Each number is 128 + 24 x the weight over its row's rms, rounded and kept within 0 to 255. Layers, rows and columns count from 0. Numbers have three digits each. The size before them is the row's rms in percent of the matrix's.

# layer 3 MLP up, 1280x320, rms 0.0342, rows 1243-1279, columns 64-127
093:128130134120075144106114140112124156111104142142129160098134085107135123141161127086115154160086098106137138115122180117105154066191091132158143116131130162131076085145124108159169147113120091
106:154147145126134128139090125155147087092106115118149133138136127125118089156160155090136117107124093128117135159127076084128132155149102116129080117136104126140112107112108138124132157110160089
097:121124138133125106136091132149113117086070138142125117133093130093091109133152132104114130113138115145113118152151089118144129169137103110128140151144120124172133125168095127109140149095163089
105:132136097110154131150097140104148101127136117106096171129131076177067088119091135108119104130116140105113113128132143115166122134139139095149108151146135131117099099152150141106138121116120139
103:109104094143149128126136106111090143118070125141147112137147144135127124150147150074146175154117059086116092135106097100124147139162101157112135151143150138098141111151107108145149129137155109
097:152153167125122117147131162124179130096116126160128129118094103133108141106106162109077125149102124119124177148133143138091130158135158132097120159124125105098141084149157128144147129127131078
102:120165135120144151185147106139135133139091100124117132114094095154106127113113134143165082131136162145108143146118091098120137117171154107140153139129128144140108090133119168066121118104106139
107:127120133095149091145113109086144139153141150110070134151122124176137120121137134151110139109089148099138148137067143076128155107133169140127065170078159150120126081166111106086145100123123128
100:139119147103073138146132092119142137146089136166148147112127148131096112120173163126136116136126152105192120130143150116141131153125086129132106129097165153109145136112110088126134124131145112
109:096111095093131100117090075135123104124116184143118136108141124179110094142124146124068112116117115150120175118139155128127106122091164128118130142148093146102105085159152100120147118100182121
109:115168135120150105137134125123136134129093164168101149115131156136113124187157137103087144141127157117136078140149169049125110139113151134129124084155090140094138095124135118120128088120126098
097:118139122146122156132149165091097114118130132130124110122130135136155136153154162117134136132125102163144075185108161123101124133112115147113100174117113095132148048148132069133106129118103146
105:130139116051096149146135143089161167100132131138111182153088146146126087151138133092111126107126127120145146109113132120092136163151131151158110120039163153155100140180127148126114128108131151
066:103128129095137065135100145115118142139120186146122153116073130163144127127125134118111156148088118113099151122122112133110151128169116124106123105092143142131130125158129131072168111109169138
091:139120128193090158172148090122080118102116105123134163138117130157119133103114141149135095201124130138166100113134116093151158157090095128123072130118154132136121140094133109091162156130160139
092:105124120150124083082090101085162086139154142200112138103141140139125107102131174121084137116097096155146102138113112101110150169100161143122147121153083134102131107170135123121112119116182065
111:131137146164118134159099146085151141124128082145086158121112122134108096124139183125094138083105158134098127140115094093169181139138157108114171107088114178149095120123112157122163114135138155
101:073097098163152092129153115144138112129125122138166129149056123164107147129104148084113101114108116119120117166136134107140127156152111076126138158144123150105136110117095079152141126112117153
098:115135149138166094154117071090115115154115147201115125137123140137117115121137114085102077115132108101147071103124102116135113127112163106116110151127103119125106149110122128131142062069122086
096:113154149114099138121138162145098114148132153115159128120121122124159139131091127111124128118094135128111077101113085144068137151104133134120136110078081144120143093131143143147136121123144149
099:155133130170132179116110165122158144170091133121110135132100076128145124122100134087141139125078125125133084092102113074066132106152111090125116111135069145187105155134155158133123111105112131
101:128125125096166119128143131145102155109108133137158164113115129115130134126164133136140094095118095104111124175113068143124120160134158151118122133149108173131108153134105080128119109146114104
086:156183111089140126123092125108110100126107146130093182136151089141115137110126148145121138169081117141149103132128138096106174167108158138103125084126141146127097021144189097130125127161138111
062:083174160150079053144107173101153111121102138189128130137123120137077121121146159116128108161065097123138124166129138098102119145152128141127132150131160150134105049144202131117168125138126133
072:099143160126144112124118108084111111127108132131064125113087109169129091161124118137132129123115116124132098139104131133114140124140143106109117135121097146165118109110117100144162100111173077
103:163121132092158155147134152108120100163114132133103132097107067175128131113152158059129133141119136110131095131130118111094165142165121096083146138109086128102124120161155113097148132151112128
105:079161142143077074126125087111139119131146167136125117158134115132152113130122110132144129127119088092130139107046126111135063121142121126129116132061101155118087112109125106137138077103139154
096:147133133158135122138142139116153132135110136107116151126113104155135173147151171120119136180134139124152154117104148095118131146159144121086132175092073150137127101152149135162117114114079148
102:126136142067113120132126133079108139143097107114156164118101138141102136121113171094136119154114131104135116119122148082133121152117123099124120187161138150133128127132150124132183121132127113
110:122093110116140156174156119105102121170083162149135133130043127111138112120140109095146127114113141117134140122144141134113126144116133134152115128110118149122154099127110100113156115116125139
100:101155139128155102129080127070134179167097143103134123102118105127123124138118098140114143096088118112106134129072168060086172130074163151129120121106139155121118143117138148139143119150163110
097:145159159116137129130129090135072082139148176108136117142104118143130105151151135109136094090114123132129124142141109090129099123098125121138125124117139144107135125155124120087113108112115102
106:096107106150133120133115104116062140128126109111158120115092125128139117164127109109150088106115119148136126109083112157104171136103137116122066138099142126126142096129141093136148128088126104
102:144155181128118124144092120080108140117128167160126117130112148111101130111113152087084095104087105133145093175110143104096115123114138131129068127088108126171121131120139121104133140117144096
101:132156140123129112143144130117109176096085137163152143124129116128137108148149127130118138118113145081113128128108129096133190123114118171153107141121128163116090135141114118128097164085122149
103:112135142117135111131124109137098143162131173147126159119102148159098137128115103128084109119086066111171126093103114112132143113128102077158091124102134151147137118204133093128125122121099095
068:095163127091144107164108149147136124141111129185121092097100082164095146094127125108138146156102108134137075141119123114145168168091140148094142113121096159119114080131140108122130127130142133